Each number is 128 + 24 x the weight over the matrix's rms, rounded and kept within 0 to 255. Layers, rows and columns count from 0.

# layer 4 MLP down (transposed), 384x96, rms 0.248, rows 1-36, columns 0-95
[[161 128 127 136 123  98 130 173 112 125 126 109 122 106 126 131 120 154 149 137 149 101 153 207 124 147  95 117 132 156 145 135 117 112 118 125 169 130 115 143 135 154 138 169 134 143 150 132  78 159 100 141  55 121 108  89 116 149  86 118  98 100  97 101  90 110 125 125 117 102 140 116 124 129 105 217 139 145  94 130  96 118 140 128 134 138 121 152 110 145  85 165 175 111 160  68]
 [102 153  91 151 160 146 134 108 133 100 141 158 113  85 146  59 176  69 100  85  90 134 137 156 167 134 136 154 116 127  99 133 120 139 114 110 121 109 166 101 138 137 103  97 165 154 137 117 143 134 111 153  99 154  93 111 158 113 123 109 105  97 128 113 135 131 131  84  87  94 127 149 121  85 148 169 135 118 187 116  63 117 140 137 131 183 161 133 114 147  69 135  86  92 127 106]
 [137 153 151 131 118 132  87 138 116 144 137 144 129 120 101  98 124  95 140 127 132 134 117 109 154 126 150 128 134 142 140 109 147 112 152 120 139 171 110 126 109 111  81 131 101 128 104 138 133 115 112 144 161 135 122 148 170  98 141  90 109 143  86 136 142 104 110  75 107 116 125 118  98 100 171  93 149 132 115 158 125 121  93  63 129 199 126 200 204 121 143 122  89 167 121 179]
 [116 155 138  82 174 138 125 128 121 174 102 128  90 169 116 106 145 149 133 151 139 152 116 129 109 123 197 124 123 151 101 147 133  99 157 151 115 160 133 107 130  79 118 142 102  63  98  97 101 107 114  74  95 102 120 111 108 147 111 115 154 129 156 116 143 119 141 130 123 177 109 137 125 134 119 114 133 136  95 150  82 111 123  97 156 129 120  64 100 137 131 148 164 173 128  90]
 [ 60 130 205  99 135 106 130 124 164 116 122 130 144 104 163 167 107 136 122 149 140 104 126 115  99 117  99 113 186  87 107 116 139 165 120 181 149  85 131 150 142 128 113 110 137  63 137 105 114 156 136  97 143 150 147  89 106 141 101 139 152 143 119 127 110 180 176 149 114 155 146 192 116  76 110 130 117 106  98 165 139 131  92 139 166 123 107 141  96 151 148 147 147 110  96  90]
 [142 127 141 162 109  90 149 155  75 150 134 128 165  77 116 160 152 121 137  97 170 176 163 142  92 126 116 146 128 157 166 180 158  90 133 109 137 113  87 158 152 162 127 155 149 149  97 148 102  77 165 102 105 101 110 150 107 142 109 108 127 123 128 139 158 137 103 139 158 148 142 154  96 143 161 106 140 126 166 138 102 168 125 121 129  99 101 126 141 148  96 165 148 129 126  97]
 [ 84 127 137 137 107 135 163 105 157 130 114 163 129 143  95 222 182 132 131 125 106 146  68 167 153  94 145 123 153  92 114 122 136 128  75 178  78 101 161 194 111 120  94  50 126  89 115 150 129 125  82  95  82 131 158 119 113 165 131 184 160 149 102 165 152  84 180 109 145 150  75 142 117  91  70  61 117 113 129 157 155  89 167 113 123  57 139  92 120 116 146 117 138 155 170 136]
 [164 134 134  90 160 123 162 128 105 141 132 124  93 134 101 169 139 147  88 135 159 133 128 153 135 157 132 147  94 103 151 132 130 162 148 153 122 157 121 129 119 131 102 107 118 130 151 126 138 140 135 123 115 109 137  96 118 107 103 145 129 140 116 120 116 132 124 128 138 123 105 151 153 124 119 139 115 132 144 144 110 154  97 127 100 161 114 144  91 121 127 115 105 102 125 134]
 [ 80 158 122 122  19 163  65 122 120 155  90 166 165 103  98 119 153 117 111 110 126 117 111 168 118 147 133  91 162 135  80  88 137 115 110 151 113  97 160  88 131 139 116 153 160 139 113 116 116 139  97  89  97 154  66 135 105 140 126 120 138 160 128 135 138 107 124 121 128 144 115 138 120  88  84 103 146 141 164 113 126 113 102 128 165  97 122 105 143 152 122 144 134 108 147 125]
 [159 140  90 136 143 119 118 128 114 149 117 113 137 165 102 123 163 157 146 112 151 130 131 114 157 137 145 128  88 109 119 121 125 144 159 217 145 153 106 140 131 126 159 108 150  94 139 105 111 105 104 123  92 112 148 140 134 137 149 127 144  94 139 117 126  95 138 123 148 153 145 112  98 144 109 131 135 173 112 158 134 151 153 127 158 105 127 112 153 120 101 106 154 112 150 142]
 [102 141 141 178  92  68 104  70 120  91 144 140 150 114 102  90 142  91 118 139 153 119 129 107 105 144 155 115 148 129 153 124 145 128 107 126 118 161 149 176 139 118  91 120 140 129 165 152 168 119 120 122 107 141 141 133 121  94 135  99 133 118 122 165 149 136 116 149 120  92 112 103 107 107 111 106  96 130 206  97 152 124 157 141 141 111 111 151 147  84 140 156 151 181 148 129]
 [136 121 140 123 123 123 145 129 159 110 106 138 106 119 124 133 116 125 123 108 112 144 154 150 122 124 118 140 119 116 123 139 130 137 130 133 115 127 128 100 127 132 129 149 133 134 133 127 146 117 127 131 149 113 145 145 118  93 123 124 125 129 123 122 143 127 125 136 110 145 138 114 118 121 138 132 150 128 111 138 128 117 154 124 119 128 130 111 141 126 165 138 122 138 145 138]
 [145 116 123 155 178 160  95 122 155 119 120 118 129 113 148 104 104 172 132 163  95 120 156 115 110  96 117 128  79 109 139 121 165 158 102 123 130  79 135 128  93 118 167 120 132 164 104 135  68 165 115 100 122 171 105 162 127 120 140 121 118 132 156 101 147 158 120 105  96 180 114 114 114 138 142 144 161 177 138 112 121 119 151 145 150 147 168 120 155 144  93 123 170 121 122 146]
 [ 97 114 195 113 123 109 142 161 163 115 140 114 145 130 145 128  94 110 124 113 161 100 123 177 163 112 101  91 137 132 128 184 110 128 101 155 104 125 112  93 130  93 166 179 112 158 163  73 119 144 162 121 133 138 160 166 130 160 140 137 133 139  93 132 119 152  83 127 122 142 104  92  87 133 117 128 150 145 152 147 135 155 134 139 153 106 131 122 114 144 120 114 132 114 154 119]
 [124 132 135 107 131 161 112 122 124 141 126 110 126 110 121 125 134 126 150 127 126 136 129 142 149 126  79 139 150 150 140 141 140 120 115 105 137 137 121  89 132 138 129 132 154 125 113 127 126 125 119 115 134 129 142 107 138  84 110 165 117 136 144 148 110 161 140 158 124 109 133 134 118 141 133 119 160 136 137 124 141 144 125 126 132 144 132 130 124 137 127 118 137 132 139 122]
 [156 124 116 127 128 110 133 130 139 154 135 125 127 118 136 102 130 118 130 129 120 123 150 107 114 112 148 118 142 139 139 123 121 119 151 123 102 149 138 120 119 138 129 148 120 131 123 122 130 143 138 127 144 115 115 144 136 107 127 100 128 134 129 117 136 134 114 111 114 138 139 119 126 134 139 124 139 132 142 130 116 146 145 122 130 115 114 138 140 111 119 131 139 129 132 137]
 [162 165 175  87 122 143  81 154 122 143 117 136 131 144 145 103  79 136 146 124 131 168 102 113  84 138  55 154 144 168  75 115 110 143 168 123 123 159 166 130 145 137 129 105 118 123 161 152 155 125 133 117 137 135 135 120 130 130 139 123 125 132 126 146 166 103 141 119 117 149 121 153 158 166 127 158 120 138 152 132 135 168 119 113 183 146 119 134 124  81 121 177 139 168 100 112]
 [114 109 111 120 127  91 160 135 114 117 117 135 127 152 134 117 167 115 113 111 155 155 122 131 130 121 135 108 107 149 126 123 117 103  93 145 108 142 106 123 189 141  99 144 132 148 140 176 101 125 139 130 104 137 133 115  97 149 138 153 129 129 140  76 135 145 110 113 184 146 130  92 177 128  58 125 150 145 134 128 136 125 133 137 128 125 119  94 136 136 165 116 130 130 132 141]
 [ 64 146 165 136 123 116 114 158 140 114 114 123 110 113 106 115 140 151 149 166 105 142 102 119 152 155 157 104 134 102 148  91 122  96 129 103 105 113 158 162 104 119 149 129 133 112 123 128 110 132 135 138 170 152 141  95 137 137 161 121  93 162  96  82 108 149  87 125 169 147 145 112 159 106 123 142 147  88 120  99 128 115 157 151 108 113 173 104  70 155 127 155 128 103 145 149]
 [108 183 135 181  71  89 165 147 145  96 128 172 158  96 113 146 158  80 108 147 135 140 106 160 126 107 180 146 209 119 184  99 123  58 132 118  81 146 133 155 115 175 125 121 202 168  69 139 126 126  86 124 114  90  91 165 143 159 139 151 128 148  89 113 115 118 129  90 180 128 125 137 114  93  70 101 116 121  74 138 134 120  69 142 135 116 106 175 102 130 190 146 142 115 136 138]
 [ 99 126 146 140 107 119 142 151 151 100  98 115 148 151 148 139 138 110 112 121 132 148  83 171 158 121 140 146 181  69 138 101 142  86 116 154  92 145 157 141 129 143  94 106 140 147 101 135 136 142 104 130 135 137 135 131  74 119 168 127 136 138  93 160 108 124 150 139 166 100  84 142 170 135  62  49 106 128 114  89 137 142 109  76  91 109 109 125  84 151  74 121 125 103 117 126]
 [148 138 152 148 119 126 135 107 161 141 173 119 132 114 160 108 135 151 103 171 127 137 132 113 145 113 128 177 162 120 130 131 119 148 161  95 127 118 123 105 122 132 174 175 119 113 129 107 154 137 121 132 192  93 128 143 154 121 108 128 112 148 144 110 134 125 128 121 111 127 134 133 156 129 116 147 142 144 115 125 136 125 132 109 172 136 119 125 148  97 106 117 133 107 112 136]
 [103  55  94 111 139 163 123 104  96 130 155 175 143 129 158 113 121 127 105 117 141 143 153 144 137 111 143  96 134 133 127 102 105 137 102 112 139 150 128 133 116  96 122 134 145 165 105 121 153 132 122 121 149 197  99 113 112 101 114 121 136  98 124 113  82 180 147  96 115 118 146 197 152 129  80 142 139 104 149 120 152 121 120  98 139  89 126 146 163 160 130 162  95 103 128 174]
 [183 130 147 143 128 167 119 121 127 155 156 112 118  74 111 145 128 128 114 107 130 146 110 137 106 110 117 157 143 149 107 120 121 170 125 157 136 136 123 118 149 135 159 118 111 135 165  92 100 157 151 122 123 173 119 142 131 127 107 108 140 138  93  93 101 156 115 174 132 101 101 134 125 118 104 114 107 186  87 130 152 183 113  81 139  93 103 115 152 128 133 121 117 145 139  93]
 [133 124  90 146 161 126 148  95 113 154 116 135 111 110 150 112 124 164 129 120 173 124 170 166  98 106 167 111 113  58 108 144 172 132 181 141 133 112 143 166 117  97 129  99 142 129 168 157 116 115 156 100 135 136 134 145 139 130 129 137 109 137 131 139 136 143 136 139 141 109 163 152 162 167 172 167 127 142  65 144 145 159 134 117 138 119 139 112 130 141 113 120 117 115 101 125]
 [115 148 105 119 158  74 143 132 134 148 143 126 125 122 207 180 129 147  79 131  99 160 192 122 109 105 125 128 111 159 142  99 101 119  98 111  88 125 152 140 120 139 113 171 156 168 156 130 117  74 113 128 140 145 127 167 155 111 143 155 119 163 133 134 107 153 123 177  88 143 155 132 129 125 161 111 179 151 113 113 139 113 158 102 129 118 136 115  92 130 131  84 136 124 151 140]
 [123 136 112 125 119 147 123  85  80 130 110 122 146 161 111 130 111 101 146 160  94 122 140 144 156 160 107 133 168 163  73 122 141 100 163 184 131 120 117 136 140 142 109 124  89 119 141 128 135  98 114 111 136 163 154 160  85  77 103 127 131 116 134 141 107 135 141 125 132 162 137  82 159 127 145 144 144  76  91  91 104 136 136 103 124 164 115 125  97 122  92 158 132 126 102 114]
 [160 114 114  87 122 150 158 152 136 177 170 129 104 143 133 123 152 114 146 109 109 155 123 149 145 132 129 140 127  96 150 176  71  97 135 100 135 173 147  70 125 123 144 141 173 118 132 141 145 131 116 211 118  72 133 131  97 124 171 146 140  96 152 144 117 146 123  79 141 142 135 158 174 119 138 144 183 121 205 126 129 145  73 127 144 146 125  85 110 111 169  73 127 139 142 144]
 [116  97 104 145 120 159 113 142  95 169 148 178 143 145 178 140 119 132 139  59 136 159 160 153 136 116 146  96 111  94  91 152 116 143 126 144 116 139 104 130 141 133 163 145 108 126 132 113  85 121 154 131 157 129 165 117  87 160 113 142 139 133 158 118 128  94 142 148 128 188  96 142 149 147 132 132 151 152 130 173 139 131 115 168 131 109 128 125  92 143 122 117 106 155 163 131]
 [148 145 109 182 148 110 115 144 100 135 120  99 118  99  87 144 142  99 139 121 153 172 134 104 109  94 110 148  75 119 118 126 124 132 137 142 144  92 137 164 166 132 187 164 146 166 134 123 131 134 100 124 108  82 145 134 119 133 121 110 146 157 125  99 161 125 172 125  87 158 103 117 149 123 111 169 128 132 138 147 116 167 140 108  89 125 119 119 149 108 113 117 125 114 130 112]
 [121 115 147 112 112 163 156 170 157 107 121 153 128  80 177 158 110 134 119 110 107 126 146 160 111 133  98  93 162  84 134 145  86 140 122 146 126 133 123 136  93 116 167 167 129 110 181 128 147 113 131 123  88 100 156  97 132 168 130  95 149 127  85 115 123 148  99 136  94 121 157 110 105 168 133 143 144 106 139 142  91 147 162 158 148 120 134 160 112 134 148 127 127 114  85 119]
 [160 133  98 119  82 171 117 166 139 104 181 156 144 148 140 194 141 145 124 131 150 122 158 122 130 122  73 159 174 129 120 130 113 138 146 145 108 128 130 143 153 109 117 127 102 170 149 131 152 121  77 112  99 125 127 131 103 119 106 185 127 154 143 115 132 144 120 109 123 119 165 125 130 128 108 179  85 115 129 129 134 140 117  84 126  97 143 134 136 139 163 134 133  89 101 106]
 [121 162 118  93 134 169 151 108 101 151 104 113 146 142 143 149 101 156 156 137 133 124 116 116 133 129 115 158 192 160 127 150 123 131 153 144 119  70 115 142 157 119 103 138 136  85 117 113 117 152  97 116  91 165 150 164 141 156  83 129 148 139 136  99 162 123 142 138  98 128  93 113  98 127 105 165 144 120 154 124 140 138 168 150 102  99 131 123 164 130  99 132 115  96 102  76]
 [100 134 137 139 133 112 109 135 133 125  97 143 131 142  96 128 164 125 166 142  97 133 137 133 132 100 134 151 128 137 101 118 123 148 143  72 145 103 148 143 100 100  78  89 112 113 129 162 138  92 144 124  81 110 134 159 124  93 113 137 128 101 155  66 122 137 132 106 143 122 147 133 154 167 112 120 132 128 110 137 114 112 150 167 174  91 146 137 151 109 146  96 148 123 164 123]
 [119 149 143 162 150 132 128 117 143 112 138 115 107 112 150 122 117 143 121 178 122 139  96  95 143 138 100 129 134 104 159  92 118 117  95 129 141 144 144 160 141 134 109 140 150 170 117 150 113 138 142 142 103 148 108 134 105 133 146 128 132 126  76 154  87 121 137 101 111 110 177 157 122 127 163 105 137  98 123 113 171 135 150 148 151 132 129 122 139  78  94 120 136 122 128 116]
 [129 114 126 156 143  85 157 115 137 147  74  90 108 152 146 104  84 118  83 106  49 113  94 140 147 132  85 154  86 106 120  75 127 135 103 192 153 122 150 169 187 113 131  95 137 131 103 115 110 120 138 153 136 135 166 131 130  64 109 138 130 107 126 172  80 149 156 127 186 164 169 117 133 108 142 118 150 177 129 102 151 129 101 163 130 108 141  98 119 148 213 175 198  69 134 155]]
# layer 4 MLP up, 384x96, rms 0.256, rows 2-37, columns 0-95
[[111 100 162 121 136 169 104 131 130 125 127 112 197 121 135 208  55 126 118 122 197 122 138  93 131 128 111  69 146 125 170 111 170 128 103 104 172 111  92 111  87 103 163 140 102  79 118 160 119 121 137  83  88  75 118  83 109 116 200 111 135 127  94 162 108 135 111 139 143 157  91 115 146 161 122 158 104 117  47 139 176 116 112 132 132  94 121 111 139 117 161 122 137 217  91 133]
 [142 121 132 116 132 112  80 158 114 133 142 115 181  97 104 171 157 144 106 120 147 144 145 139  89 100 144 179 148 116 117 155  77 156 162 174 104  88 126 115 123 164 209 123 106 111 166 163  96 150  97 130  89  85 127 128  86 122 115 134 111  67 152 135 160 116 113 150 142 129 114 115 129 178 105 145 112 119 106 125 129 185 158 154 113  84 151  72 142 139 111 148 162 135  79 129]
 [104  79 124 132 132 156 129 135 120  99 168 143 116  67 140 148 140 104 102  84  95 130 124 129 139 105  51 103 149 134 118 124 188 147  95 150 152 121 109 108 153 129 126 153 146 115 166 135 146 146 125 107 135 132 107 131 116 115 137 129 115 153 116 127 134 126 102  96 136 126 165  94 159  71 140 153 130 169 118  85 116 188 138 131 132 140 135 179 143 174  91  84  97 179 124 159]
 [166 145 140 161 162 145 145 169 123 164 149 138 147 107 121 137 138 138 153  99  81 143  91 130 157 160 101 154 149  95 119 145 102  89 128 100 116 159 106 130 149 120 154 151 130 102 135 104 103 162 103 107 159  88  93  99 135 111 156 135 127 107 158 161 107 161  97  98 132  87  87 164 140 165 102 109 145 126  80 151 120  70 113 124 144 117 156 141 131 114 147 119 153 136  99 149]
 [127 104 149 125 103 139 112  84 205  98 159 158  56 169 164 106 158 153 130 125 100 107 146 138 158  97 132 100 128 117 111 129 140 130 146 124 121 158  88 119  80 144 150 126  77 119 140  97 135 140  99 145 113 146 140 137 146  57 146 156 127 143 104 152 129 150 149 117  95 124 110 141 173 107 119 102 154 157 126 148 124 137 143 122 117 152 159 143  93 103 191  80  99 124  91 145]
 [120 178 113 137 110 119 144  80 135 130 159 117 127  93 162  87 160 118 168 134  90 121 148  82 116  64  89  93 105 172 111 126  86 125 148  85 105 130 131 189 152 153 168 136  90 122  96 148  92 134 119 126 118 136 165 192 129 128 101  95 130  96 126 166 143 169 139 115 176  90 167  86 150 119 167 144 127 145  68 178 144 131 138 133 161 167 122  48 147 101 161 141 177 107 153 173]
 [112 135 116 153 143 138 118 131 124 138 130 140 124 100 162 125 127 151 113 129 104  85 146 148 132 133 122 103 124 162 118 114 144 137 129 113 144 147 127  94 130  82 130  96  87 167 127 134 121 146 153 112 130 124 132 107 115 118 162 124 146 110 126  78 100 146 144 104 122 121 106 116 182 126 140 139 119 106 130 143 131 124 106 136 123 138 154 131 153 156 132 132  99 144 112 109]
 [ 92 141 107 179 133 158 174 102 139  85 138  99 158  90 185 133  87 101 121 129  98 106 121 114 126 123 128 134 113 101 106 141 140 139 180  98 169 107 120 140 113  91 125 139 132  83 136 169 156 134 111 141 181 147 136 156 142 138 129  79 110  90  94 102 156 154 109 149 138 110 147 173 143 132 105 116 135 135  99 148 116 107 148 166 146 125 130 156 141 116 138 141 165 163 124 145]
 [146 148 153 124 155 142  98 109 139  84 133 120 117 103 157 172 129 129 140 162 121 138 141 152 104 104  90 119 149 110 159 156 115 115 122  70 148 140 153 112 131 117 101 134 112 146 115 129 124 136 162 114 163 115 137 143 105 118 118 131  77 147  83 127 141 162 111 117  92 135 112 109 130 123 124 126 132 112 145 104 118 144 124 161 126 154 118 121  78 137 160 118 104 123 128 107]
 [ 90  74 118 136 168 147 169 102 123 168 114 115  80 132 154 173  97 111  97  95 148 127 107 173 133 112  87 140 146 139  87 103 115 120 143 119 118  85  79 105 107 107 129 137 145 112 122  93 110 137 135 128  84 147 119 133 155 117 115 160  78 136 155 154  95 102 161 126 170 125 158 118 146 112 103 144 120 142 115 134 131 116  98 122 171 152 148 146  99 167 130 114 152 147 113 114]
 [115 137 117 120 129 114 133 147 121 140 143 130 136 122 139 131 133 137 116 124 144 145 131 135 118 129 130 146 117 110 130 116 133 110 122 130 116 128 133 110 153 111 114 110 116 123 117 112 145 118 109 145 127 136 155 120 130 100 126 136 139 123 145 134 119 129 114 117 142 139 120 136 119 117 143 144 133 137 105 148 154 126 127 122 116 120 144 112 111 108 147 140 124 119 132 124]
 [129 123 140  90  94  90 138 156 102 109 154 130  76 171 112 126 143 122 146 115 134 129 133 125 163  99 134 111 172 150 119 148 121 125 134 158  78 122 110 110 106 135  86 141  92 102 129 192 145  99 115 142 166 109 189 129  82 115 127 119  94 209 119  88 123 102 162 128 162  84 137 165 110 118 118 102 140 113  82 125 159 168 124  91 100 184  94 125 126 149 176 110 155 168 162 117]
 [124 146  99 135 138 146 133 109 136 144 124 133 128 104 121 138 169 109 143 139 135 113 137 136 123 111 135 137 140 118 125  97 139 127 161 117 150 137 129 158  98 171 100 101 128 107 117 171 146 142 122 158 144  66 118  96 159 104 157 161  93  76 121 179 156 104 122 136 109 144 172  93  94 114 116 162 101 115 108 125 126 139 111 116 147  65 122 128 127 102 140 131 148 138 119 134]
 [144 115 113 155 135 132 121 131 124 125 124 130 113 119 146 127 146 127 122 127 134 124 136 145 115 138 147 104 126 137 124 135 128 136 122 137  99 148 116 128 132 128 136 108 119 124 133 138 118 128 138 143 150 137  95 129 131 114 135 124 147 109 140 140 129 116 118 140 124 134 144 125 127 126 147 118 126 127 134 152 118 136 132 107 124 128 155 135 115 117 148 141 149 141 134 105]
 [125 125 122 155 121 124 140 126 114 114 137 136 110 116 135 148 127 121 125 124 121 139 123 128 121 132 114 120 112 125 134 145 132 139 107 131 141 116 123 128  99 123 116 122 124 121 134 118 129 114 111 141  99 119 147 131 113 150 114 136 136 119 127 135 106 118 119 114 120 151 113 124 145 124 143 123 108 106 104 130 137 131 125 115 114 119 147 138 115 145 129 152 129 147 136 119]
 [104 157  93 144 143 118 138 128 128 118 121 120 113 114  92 156 195 138 160 165 162 113 112 176 173 106 118 121 146  99 174  77 151 110  93 136 143 117  76 129 105 171 133 138 166 121  89 111  97  99 111 145  97 133 112 128 158  93 123 157 141 133 104 168 109 132 137 118 121 110 144  75 106 102 143 113 108 166  96 152 115 105 154 146 108 102 105  99  93 146 157  92 113 114 187 123]
 [121 135 117 134 149 156 102 117 174  75 164 118 153 115 127 124  97 133 137 112 146 124 151 122 111 162 171 136 127  81 141 135 157 144 154 127 112 104 127 129 141 124 155  89 130 118 116 124 124 113 115 109 146 128 132 132 106 168 141  87 111  91  68 209 132 148 114 143 121 146 113 181  98 138 176 131 117 120 127 153 151 119 140 148 156 130 169 155 127 108 104 126 127 124 139 120]
 [135 138  67 129 110 146 116 149 140 135 131 126 123 123 121 151 130  82 119 131  70 122 149 170 103 159 173 135 126  88 119 118 115 152 147 152 139 102 135 121  83 130 144 161  92 135 136 127 124 168 112 148 127 123 118 141 169  89 151 121 127 156  87 161 167 109 158 172  96 115  89 110 121 114 127  62 102 140 140 133 130 133 135 118 136 156 151 165 130 133 136 135 135 136 126 144]
 [143 141 125 136 134 128 119  78 177 148 170  86 127  88 152 156 131 118 201 171 112  83 113 102 105  48 105  99 104 141 112 114 111 186 185 103 115 137 126 175 143 114 100 117  95  82 105 154 111 163 102  95  93 162 172 148 132 109  99  98 127 115 175 144 172 141 146 128 128 114 178  98 160 145 177 169 139 119 148 166 138 157 173 129 128  98 150 113 153  68  81  94 139 143 117 211]
 [133 137 126 122 135 146 126  88  89 139 147 165 158  69 158 138  99 125 137 137 116 103 133  93 107  95  99 118 119 158 144 167 104 150 136 115 173 110 125 108 125 106 140 148 114  81 162 110 131 141 123 103 119  99 131 151 130 149 105 102 135 113 159  80 116 141 155 122 129 125 121 108 133 112 127 183 138 129 134 200  71 132 139 145 119 131 156 122 165 112 151 152 151 144 120 133]
 [133 150 112 156 123 111 155 116 127 110 119 145 119  97 120 131 132 147 148 137  88 129 114 105 140 150 136 102  99 135 119 150 156 121 119 111 128 158 109 110 136  78 129 107 121 120 129 160 113 121 106 120  96 133 171 121 107 144 139  98 124 183 117 110 115  91 146 105 110 144 120 142 109 127 150 133 141 116 150 108  92 116 136 179 129 147 137 152  94 151 127 142 132 142 110 150]
 [126 192 118 146  99 129 150 112 155 121 110 147 119 144 139 144 125 102 159 175 153 165 132 113 100 142 132 121 149 125 119 180 143 177 130 132 134 125  97  96  93 122 138 150 106  91  89 145 144 125 110 110 142 119 151 134 108 136 114 135 103 132 105 128 163 104 116 134 147 141  80 153  72 157 151 132 192 104 149 134  83 145 109 107  98 103 128  91 110 129 156 123 165 114  50 120]
 [ 91 137 108 120  86  74 150 119 155 137 113 122 137 153 143 157 123  77 139 115 126 179  79 124 121 138 107 150 138 150 151 112 135 174  98 126 112 144 114 151 128 125 111  90 141 126 128 163 111 138  94 100 157 161 144 106 125 116  92 128 117 153 115 102 167 101 132 146 129 121 139 117 167 108 125 157 137 118 140  95 110 123 151 111 112 105 110 160 119 112 187 106 163 128 121  90]
 [107 159 158 112 118 114  99 169 126 143 144 120 126 150 120 116 161 118 146 143 138  96  94 124 190 136  87 156 130 148 156  93  98 148  99 105 136 123 126 123 120 154 132 120 174 134 116  78 122 131 121 173 103 132 142 109 152 147 157 130 122 117 172  93 111 131 141 130  95 140 131 101 135 121  84  90  90 129 178 112  98 124 159 114 101 110 136 117 140 118 133 173 138 174 169 119]
 [128 131 119 135 141 155 185 131 134 162 132 113 155 119 119 172 146 109 109  89  81 181 105  91 149 131 145 154 111 125 140 149 117 109 148 126 111 165 124 175 148 124 135  89 130 124  96 153 100 159 110 126 121 132 137 147 127 123 154  67 143  81  86 144 104 129 128 128 135 128 106 126 132 123 132 130 162 132 112 153 129 106 104 107 130 127 132 142 111 131 142 147 129 130 138 173]
 [123 128  97 157 147 101 185 134 134 112 166 127  86 111 135 126 125  97 102 116 150 151 100  94  94 108 129 124 100 113 120 131 132 189 102  63 117 133 129  89  99  83 162 137 152 133 106 114 143 180 149 104 146  95  92 104 124 216 136 127  89 148 158 108 132 118 140 124 116 104 104 167 124 123 111 145 105 149 205 122 161 107 136 148 103  95 131 130 134 106 157 118 159 144 122 138]
 [121 123 116 179 160 121 170 154 129 147 106 115 113 102 125 136 116 116 132 148  64 112  76  73 119 140 120 123 116 106 127  98 172 140 182  93  99 145 144 144 167 106 161  94 125  73 135 159 165 133 149  99 117 129 149  95 127  85 138 128 106 116 150 148 120 121 116  86  64 157  73 140  95 144 129 167 159 153 152 136 121  97 178 123 115 105 154 163 138 149 117 130 124 123  96 102]
 [113 150 129 130 136  90 135 102 207  89  99 109 110 151 127 142 154 109 130 202 154 132 112 105 153 138 100 117 129 162 144 110 138 123 119 109 127 111 171 104 147 148 121 119 147 101  82 141 151  94 120 113  97 153 112 139 140 114 111 137 116 101 140 122 176 124 130 145 153 147 134 131 104 123 136 137 137 107 119 117 101 141 149 114  95 111 124  80 149 150 153 162 124 114 127 131]
 [127 147 120  97 145 131 115 158 147 135 145  90 136 140 148 146 125 141 170 133 125  81 150 116 151 133 129 113 200 136  86 128 159 144 132 120 111 129 133  99 110 147  98  87 116  94 156 135 131 120 176 126 123 175 126 100 112 155 145 158 138  78 143 151 115 163  77 126 148  92 165  96 132 159 120 114 112 134 105 112 124 111 133 148 136 110 156 103 124 122 114 120 157 136 133 116]
 [ 55 113 150 146 137  99 102 144 113 109 133 167 166 147 119 155  67 125 124 133 160  81 123 155 138 105 182 136 134 112 138 133 100 161 113 135 116 108 150 105 134 151 119 126 110 146 112 110 138 128 101 168 127 158 126  81 117  90 158  86 118  70 127  85 134 142 116 156 158 131 122 126 111 133 138 130 133 118 127 133 176 132 145 153 131 156  80 133 171  90 180 129 133 202 146 130]
 [ 96 116 177 114 160 126 106 113 123 169 115 150  98  98 157  60 140  89 114 142 159 135 135 152  88 132 134 108 124 138 114 149 165 144  91 131 161 121 149  64 110 149 143 149 122 134 133 120 122 137 147 152 106 121 138 115 112 113 157 131 120  67 103 162 162 100 119 160  92 145 134  97 145 166 144 109 152 159 128  94 118 136 133 140 120 195 140 169 141 133 104  98 169 174 138 132]
 [132 138 172 118 124  98 110 127 142 108  85 134  86  98 115 133 141 134 105 151 106 172 148 129 132 151 143 124 103 138  90 154 115 131  98  86 118 124 128 151  97 159 159 102 121 148 108 133 170  93 131 115 145 116 120 111 122  99 175 128 114 176 147 150 108 131 126  88 151 112 183 107 146 151 177 123 124 122 127 118 110 144 118  98  96 150  88 163  96 171 178  85 165 112 126 152]
 [128 127 122 128  81 133 134 133 143 111 149 134 122  93 147 118 152 155  89 101 163 104  93 101 119  72 115 139 136 145 162 156 150 104 169 162  93 137 133 147 143 154 140 142 103 162 117 134 104 126 113 154 114 117 131 131 129 117  99 137 151 114 101 147 150 131 152 126  90 122 122 110 143  64 166 131  82 133 107 163 159 131 106 124 134 126  90 127 117 129 103 135 134 117 117 196]
 [106 141 130 113 140 147 108 153 135 178 117 102 118 121 124 134 161 186 163 122 137 193 123 158 157 131 117 129 114 144  81  73 156 135 113 123 117 174 128 131  91 120 177 115 134 137  77 102 155 146 122 127 130 106 161 119 120 131 107 121 121 139 125 161 140 145 119 135 159 177 146 100 132 135 133 161 104  99 143 133 130 107 115  99 124  90 140 134  99 161  97 181 131 125 129 143]
 [129 125  69 120 119 127 115 124 151 152 134 138 120 126 119 184 144 137 126 140 105 152 117 153 122 108  79 118 123  96  88 121 145 134 121 147 112 129 141 160 153  86 100  53 140 131 105  71 163 167 164 187 136 136 193  90 108  52 105 131 151 117 104 145 146 146 126 150 137 181 146 121 112 169 133 151 104 112 153 157 131 145 127  90 137  49 118 162 118 134 166 186 102 114 123 136]
 [118 147  96 129 125 113 129 118 101 113 147 163 118 113 148 130 124 120 123  91 148 123 162 175 106 101 128 114 155 156 140 127 111 147 116 130 115 112 144 118  95 163 109 121 112 147 143 113 132 133 102 141 133 131 109 128 146 121 145 146 110 116 123 129 176 122 150 141 140 141 144  88 147 145 145 124  83 156  60 114 117 152 106 122 124 135 148 164  75 133 167 128 186 104 134 106]]